Weights of a small transformer language model.
Size: width 64, vocabulary 1024.
Architecture: RMSNorm before each block, rotary positions, no biases in attention or MLP.
Training: 80M tokens, 4988 steps.
Each number is 50 + 12 x the weight over its row's rms, rounded and kept within 0 to 99. Layers, rows and columns count from 0. The size before them is the row's rms in percent of the matrix's.

# q: layer 5 attention query, 64x64, rms 0.167, rows 0-31, columns 32-63
# k: layer 5 attention key, 64x64, rms 0.195, rows 0-31, columns 32-63
# v: layer 5 attention value, 64x64, rms 0.197, rows 0-14, columns 32-63
# o: layer 5 attention output (transposed), 64x64, rms 0.18, rows 0-13, columns 32-63
q0 086:41 60 59 61 41 59 56 32 62 62 54 71 70 50 51 37 60 38 32 58 41 47 26 47 47 59 59 25 85 42 55 49
k0 082:65 55 46 74 30 54 38 54 55 73 69 35 25 48 54 60 51 43 33 67 64 52 38 68 55 26 56 61 40 55 27 56
q1 075:47 59 52 58 50 39 51 48 55 32 36 28 50 33 35 55 37 50 61 47 35 44 45 29 34 58 49 60 45 47 62 36
k1 057:41 41 48 53 71 56 40 55 51 72 64 46 50 37 25 36 63 38 41 72 68 41 58 36 35 45 57 31 84 55 28 47
q2 073:62 63 34 48 34 60 43 34 57 51 54 71 60 63 43 51 73 43 33 35 45 47 55 74 45 52 72 34 40 48 75 65
k2 065:61 52 40 56 50 41 44 48 65 52 56 38 21 47 48 67 54 43 47 64 72 50 43 61 36 31 60 44 63 50 32 61
q3 089:52 45 57 53 45 43 56 42 50 58 41 50 56 46 41 45 46 62 54 37 38 44 33 45 31 45 61 54 80 64 34 38
k3 077:57 36 74 40 51 47 52 66 31 31 60 60 63 40 42 34 48 64 54 55 37 32 62 36 56 65 54 69 48 35 84 71
q4 095:33 38 65 59 58 41 65 71 56 48 36 38 47 46 45 72 43 65 58 68 62 59 49 31 36 61 54 52 48 44 53 50
k4 082:39 60 55 65 66 31 39 48 42 38 45 49 57 58 50 35 44 43 44 22 38 57 24 44 58 82 66 54 70 43 43 50
q5 084:31 54 70 58 49 42 52 71 46 41 64 39 46 42 44 57 44 51 55 70 73 52 71 37 63 64 42 47 48 45 68 44
k5 074:51 55 38 53 72 34 51 23 45 47 37 47 39 63 42 54 49 54 57 27 55 72 33 45 51 82 60 49 52 59 43 43
q6 076:57 46 47 56 71 38 42 67 56 40 70 34 62 34 53 33 42 26 54 68 43 57 52 47 39 40 43 66 62 61 73 56
k6 091:49 61 35 53 57 55 60 04 59 43 50 44 52 53 67 53 27 46 63 37 53 69 28 52 53 70 46 47 51 60 27 45
q7 102:56 56 12 48 49 54 35 39 51 47 63 73 57 51 58 51 65 61 49 56 50 41 51 74 63 26 59 44 20 56 29 42
k7 095:56 66 35 45 61 41 45 52 69 68 47 41 34 69 68 71 53 49 63 54 53 62 68 65 54 35 32 35 31 51 23 42
q8 084:55 49 53 40 55 31 53 31 47 59 74 53 37 57 48 50 74 40 52 52 32 39 56 45 54 38 48 45 39 49 91 58
k8 097:53 37 56 27 51 53 67 71 50 43 52 69 54 49 49 65 44 47 59 64 70 48 60 21 43 34 43 30 42 59 56 44
q9 112:47 82 57 59 66 48 71 46 48 69 48 54 66 44 62 36 27 46 58 43 35 59 47 61 54 59 43 39 54 29 15 45
k9 106:51 48 54 54 45 45 46 82 47 37 44 42 53 49 54 32 72 35 37 42 63 55 70 45 44 30 44 45 71 43 58 59
q10 092:54 52 52 66 44 38 77 31 51 70 30 62 51 34 55 72 50 66 53 42 34 66 39 49 49 63 44 36 44 39 76 43
k10 116:65 40 59 42 38 50 57 62 41 34 44 41 54 56 53 46 62 48 52 42 57 51 52 49 51 35 47 60 58 62 74 66
q11 093:44 59 66 47 63 54 48 52 53 60 61 44 47 41 45 47 37 50 55 66 58 86 45 35 43 45 62 62 65 52 46 42
k11 088:21 44 45 58 52 46 44 36 56 55 66 46 45 53 81 44 44 54 41 40 49 47 61 55 54 53 51 48 54 65 41 41
q12 093:63 50 57 53 17 58 46 55 32 54 58 49 47 51 56 46 55 37 29 44 36 39 32 59 52 51 59 56 50 45 36 54
k12 096:49 25 68 63 60 49 37 55 31 61 41 55 51 42 65 44 38 54 59 79 44 44 62 57 46 53 38 43 45 22 45 50
q13 116:52 53 60 29 38 65 49 49 61 50 65 59 43 43 40 47 69 45 54 36 63 94 62 32 46 39 48 58 53 61 40 54
k13 134:20 47 49 61 31 53 46 50 34 44 44 43 40 72 47 29 35 41 32 14 30 53 49 50 44 59 59 43 66 52 47 49
q14 098:46 31 48 54 40 46 29 61 58 36 52 53 69 62 56 34 65 23 39 58 39 39 30 54 58 51 56 43 68 48 51 63
k14 128:24 48 39 59 54 40 46 44 67 54 68 45 47 61 52 51 39 49 45 38 40 38 42 54 49 53 59 53 50 64 16 47
q15 103:29 35 41 56 57 65 32 41 64 40 53 59 53 28 54 54 54 61 45 51 46 58 53 65 50 16 51 44 16 60 58 54
k15 118:47 56 59 48 49 49 45 34 29 42 53 51 64 38 59 25 46 56 41 55 76 42 56 42 41 46 46 52 51 45 78 36
q16 142:56 56 39 56 54 50 59 41 45 59 54 54 47 54 52 71 75 49 39 40 52 49 64 33 68 31 55 19 58 49 37 38
k16 139:69 40 57 49 28 55 44 56 31 49 41 37 53 56 61 36 54 35 40 50 55 57 57 46 40 26 43 70 46 42 53 70
q17 115:34 61 43 62 69 56 65 39 55 55 39 62 52 35 46 59 51 74 38 49 29 80 51 41 59 56 51 42 24 31 49 38
k17 111:57 48 56 25 58 44 45 63 45 41 58 58 63 50 73 39 60 43 46 62 63 46 66 33 39 26 14 61 46 49 57 33
q18 084:41 54 69 66 70 42 46 60 44 69 32 55 53 39 52 68 48 64 59 30 50 33 61 42 60 62 34 45 48 50 57 36
k18 151:73 48 72 67 37 29 57 45 48 42 37 34 38 39 44 48 61 25 61 49 51 46 52 32 38 56 61 38 47 22 51 55
q19 119:63 52 62 53 46 31 48 30 47 59 36 48 41 44 39 37 50 50 73 55 46 73 32 45 39 45 53 41 41 48 72 54
k19 089:58 36 47 55 41 51 45 62 58 54 30 46 68 49 42 54 41 58 52 48 57 49 48 40 41 81 44 21 56 50 22 60
q20 102:46 50 36 41 62 54 37 22 68 50 45 52 63 59 34 46 52 48 63 60 64 60 50 50 69 57 32 45 46 42 40 27
k20 102:57 59 60 73 38 39 56 47 34 55 43 61 31 68 53 62 54 57 60 25 61 42 42 54 42 42 46 62 44 54 24 67
q21 090:52 42 37 46 36 35 57 37 47 48 49 48 45 43 71 52 54 66 39 47 34 67 36 33 35 72 56 65 72 45 29 43
k21 111:41 38 65 46 33 63 36 68 40 63 30 50 65 39 60 49 56 44 67 50 59 47 54 56 43 28 52 44 60 44 32 68
q22 088:57 57 66 54 54 73 34 48 50 52 55 59 50 42 47 41 56 38 47 54 48 29 52 37 42 60 50 61 32 39 40 60
k22 087:61 32 60 55 54 42 56 40 52 42 51 28 68 42 53 44 65 54 34 80 71 73 47 52 49 44 66 55 64 49 67 62
q23 103:67 53 54 37 61 67 77 55 46 51 77 63 48 51 51 42 56 49 21 54 79 60 57 48 42 28 42 45 59 48 46 39
k23 099:33 46 36 47 44 46 30 49 26 52 47 68 39 59 32 44 41 31 52 34 36 47 52 48 74 31 38 58 60 67 44 60
q24 116:49 39 67 56 76 69 52 33 45 64 49 43 55 47 36 48 36 62 38 49 60 45 20 39 48 74 56 36 45 61 49 64
k24 123:53 48 47 50 52 60 38 30 44 23 42 33 40 49 31 69 47 50 28 54 51 55 42 53 51 62 62 85 48 37 80 52
q25 127:24 50 43 71 51 55 38 62 45 46 25 59 44 49 48 49 49 60 49 39 28 36 51 49 44 58 44 26 47 28 41 26
k25 120:78 71 56 45 36 41 55 48 78 48 56 52 35 49 61 55 63 44 55 54 40 30 67 79 53 21 39 55 23 41 55 41
q26 106:35 67 35 48 55 24 55 55 60 52 49 35 58 50 68 49 59 29 46 38 46 58 28 44 44 61 79 33 55 57 60 62
k26 100:64 46 54 29 42 59 57 50 56 48 37 48 37 67 57 25 56 66 43 63 56 56 55 65 64 25 30 38 67 51 63 55
q27 119:37 53 63 48 51 60 58 30 39 69 63 58 55 39 52 39 50 64 52 59 65 71 49 55 51 40 70 65 58 54 79 53
k27 120:38 42 64 70 60 49 66 45 43 31 33 37 45 39 30 62 60 66 52 40 18 57 64 43 72 78 46 56 50 51 59 41
q28 108:49 40 73 57 53 39 57 43 58 38 36 35 51 53 42 61 71 41 57 47 44 37 46 65 51 45 31 42 56 46 72 64
k28 086:69 41 14 42 35 48 38 50 72 60 65 46 53 64 43 55 31 46 54 39 45 64 16 63 51 48 57 46 33 42 55 23
q29 112:43 55 71 67 45 48 54 40 49 26 36 44 53 56 36 44 33 55 39 52 34 64 48 50 62 60 56 72 58 58 77 70
k29 098:60 52 48 50 69 50 39 57 62 61 58 44 54 60 26 67 28 36 41 56 45 66 49 51 52 62 35 50 45 59 70 34
q30 109:48 35 52 48 50 52 54 53 57 60 49 54 35 60 62 55 55 47 45 50 38 63 63 39 40 41 56 54 70 48 64 45
k30 099:46 53 51 56 60 60 55 67 59 50 54 61 58 48 44 39 41 45 82 52 36 57 33 44 45 63 23 44 48 66 35 70
q31 110:33 38 48 53 41 64 52 65 51 49 41 47 54 53 36 57 42 50 48 34 72 45 70 43 72 42 89 39 80 53 42 59
k31 098:35 53 52 64 59 58 43 51 38 62 76 51 31 58 45 40 41 47 57 63 37 53 62 44 68 20 66 54 46 44 54 44
v0 072:39 57 51 72 43 32 53 30 46 57 54 45 43 27 62 32 62 22 47 51 47 58 54 58 57 46 57 21 55 60 42 71
o0 092:40 32 49 43 46 35 47 67 73 36 39 45 45 56 31 69 37 73 54 38 66 34 55 49 57 33 37 49 43 43 69 40
v1 080:64 60 53 48 44 58 41 80 49 48 49 47 31 51 51 49 81 40 64 39 43 51 39 58 58 44 43 69 55 55 42 56
o1 087:28 67 53 43 44 47 64 46 38 40 58 56 66 50 68 40 27 48 42 54 55 47 60 44 36 46 66 55 50 52 54 47
v2 117:33 52 71 49 29 35 54 57 38 39 48 58 47 61 43 45 69 53 56 46 65 35 39 44 24 66 51 51 36 42 45 52
o2 120:46 64 46 52 58 51 52 35 59 49 40 47 62 62 48 41 60 64 42 57 77 46 56 66 65 66 58 47 55 58 39 40
v3 108:53 55 38 57 63 57 34 29 78 39 51 33 68 45 54 43 49 47 50 56 33 59 46 50 44 48 45 40 53 41 54 60
o3 107:41 51 45 66 43 38 47 47 68 51 63 56 53 46 60 45 60 51 46 57 43 49 46 49 36 46 31 52 36 49 62 49
v4 102:40 65 68 50 48 52 56 56 41 50 46 54 77 55 60 50 61 46 70 53 46 65 42 61 72 50 54 45 40 36 50 47
o4 100:12 42 66 59 43 49 73 45 58 48 56 63 42 49 46 68 60 40 42 45 53 66 48 42 52 75 62 43 43 47 46 52
v5 086:34 77 56 38 48 48 47 32 56 73 49 58 35 61 53 52 58 56 49 44 85 41 59 55 44 49 45 38 17 38 39 58
o5 098:54 70 54 36 59 47 62 42 58 44 57 38 65 60 45 44 71 36 58 27 41 64 62 43 51 41 29 44 62 50 61 67
v6 085:54 43 55 34 61 46 55 27 61 30 46 53 47 69 43 51 47 65 68 50 71 40 46 41 50 48 71 40 39 57 52 39
o6 094:59 72 54 66 30 62 43 68 48 35 64 58 58 59 46 59 76 51 42 57 51 65 67 51 44 57 48 48 42 48 41 44
v7 096:56 43 61 54 52 34 50 48 63 47 57 52 48 60 22 52 50 48 42 56 36 52 69 52 32 46 74 46 51 35 31 50
o7 090:62 52 57 33 39 64 44 45 56 50 52 45 41 52 50 40 67 76 48 53 59 38 41 56 57 36 41 19 55 64 62 46
v8 082:65 56 29 50 56 45 34 58 47 28 31 43 39 56 43 48 44 39 49 36 46 53 62 37 39 71 52 71 59 33 45 64
o8 091:38 43 57 34 57 71 30 58 52 48 45 65 71 64 35 25 42 64 58 69 36 60 42 65 61 37 37 53 37 32 41 53
v9 113:45 46 39 60 64 50 27 61 42 62 56 55 41 55 39 49 56 24 56 37 72 38 57 54 35 36 53 36 34 44 53 53
o9 118:62 48 53 40 53 37 56 50 57 47 45 51 40 56 49 41 35 48 68 49 43 77 73 53 53 51 41 65 61 47 56 49
v10 100:40 45 45 54 51 51 45 29 58 52 48 64 86 55 45 28 43 51 37 73 34 42 45 41 66 45 50 35 52 45 40 40
o10 111:51 47 50 63 47 42 51 43 57 48 64 48 39 48 31 59 58 67 46 58 48 64 36 44 42 85 58 56 49 48 89 74
v11 097:52 50 61 47 71 34 39 67 41 47 32 38 65 56 24 38 48 41 46 48 36 51 70 40 49 65 43 49 56 61 44 24
o11 097:40 52 55 48 60 75 63 45 57 74 50 64 49 54 49 41 50 57 53 61 49 39 47 21 39 45 49 40 71 53 46 31
v12 079:62 40 65 50 48 51 47 73 63 25 45 41 39 47 47 52 37 56 57 62 74 38 53 47 31 50 66 30 80 39 39 39
o12 096:75 49 45 39 53 80 42 52 41 37 52 52 48 40 45 58 66 41 26 41 35 33 70 57 61 43 47 31 52 53 15 60
v13 101:36 64 62 51 48 34 37 50 58 86 52 56 41 58 45 58 32 40 57 61 88 46 46 59 31 29 39 39 47 47 37 42
o13 097:58 34 53 43 54 42 49 12 59 40 50 26 37 49 43 76 63 65 69 49 54 43 54 50 64 48 31 37 61 50 53 66
v14 084:51 32 55 48 69 66 60 58 30 46 26 53 62 45 32 36 82 40 51 46 65 57 49 57 54 68 50 44 63 52 61 41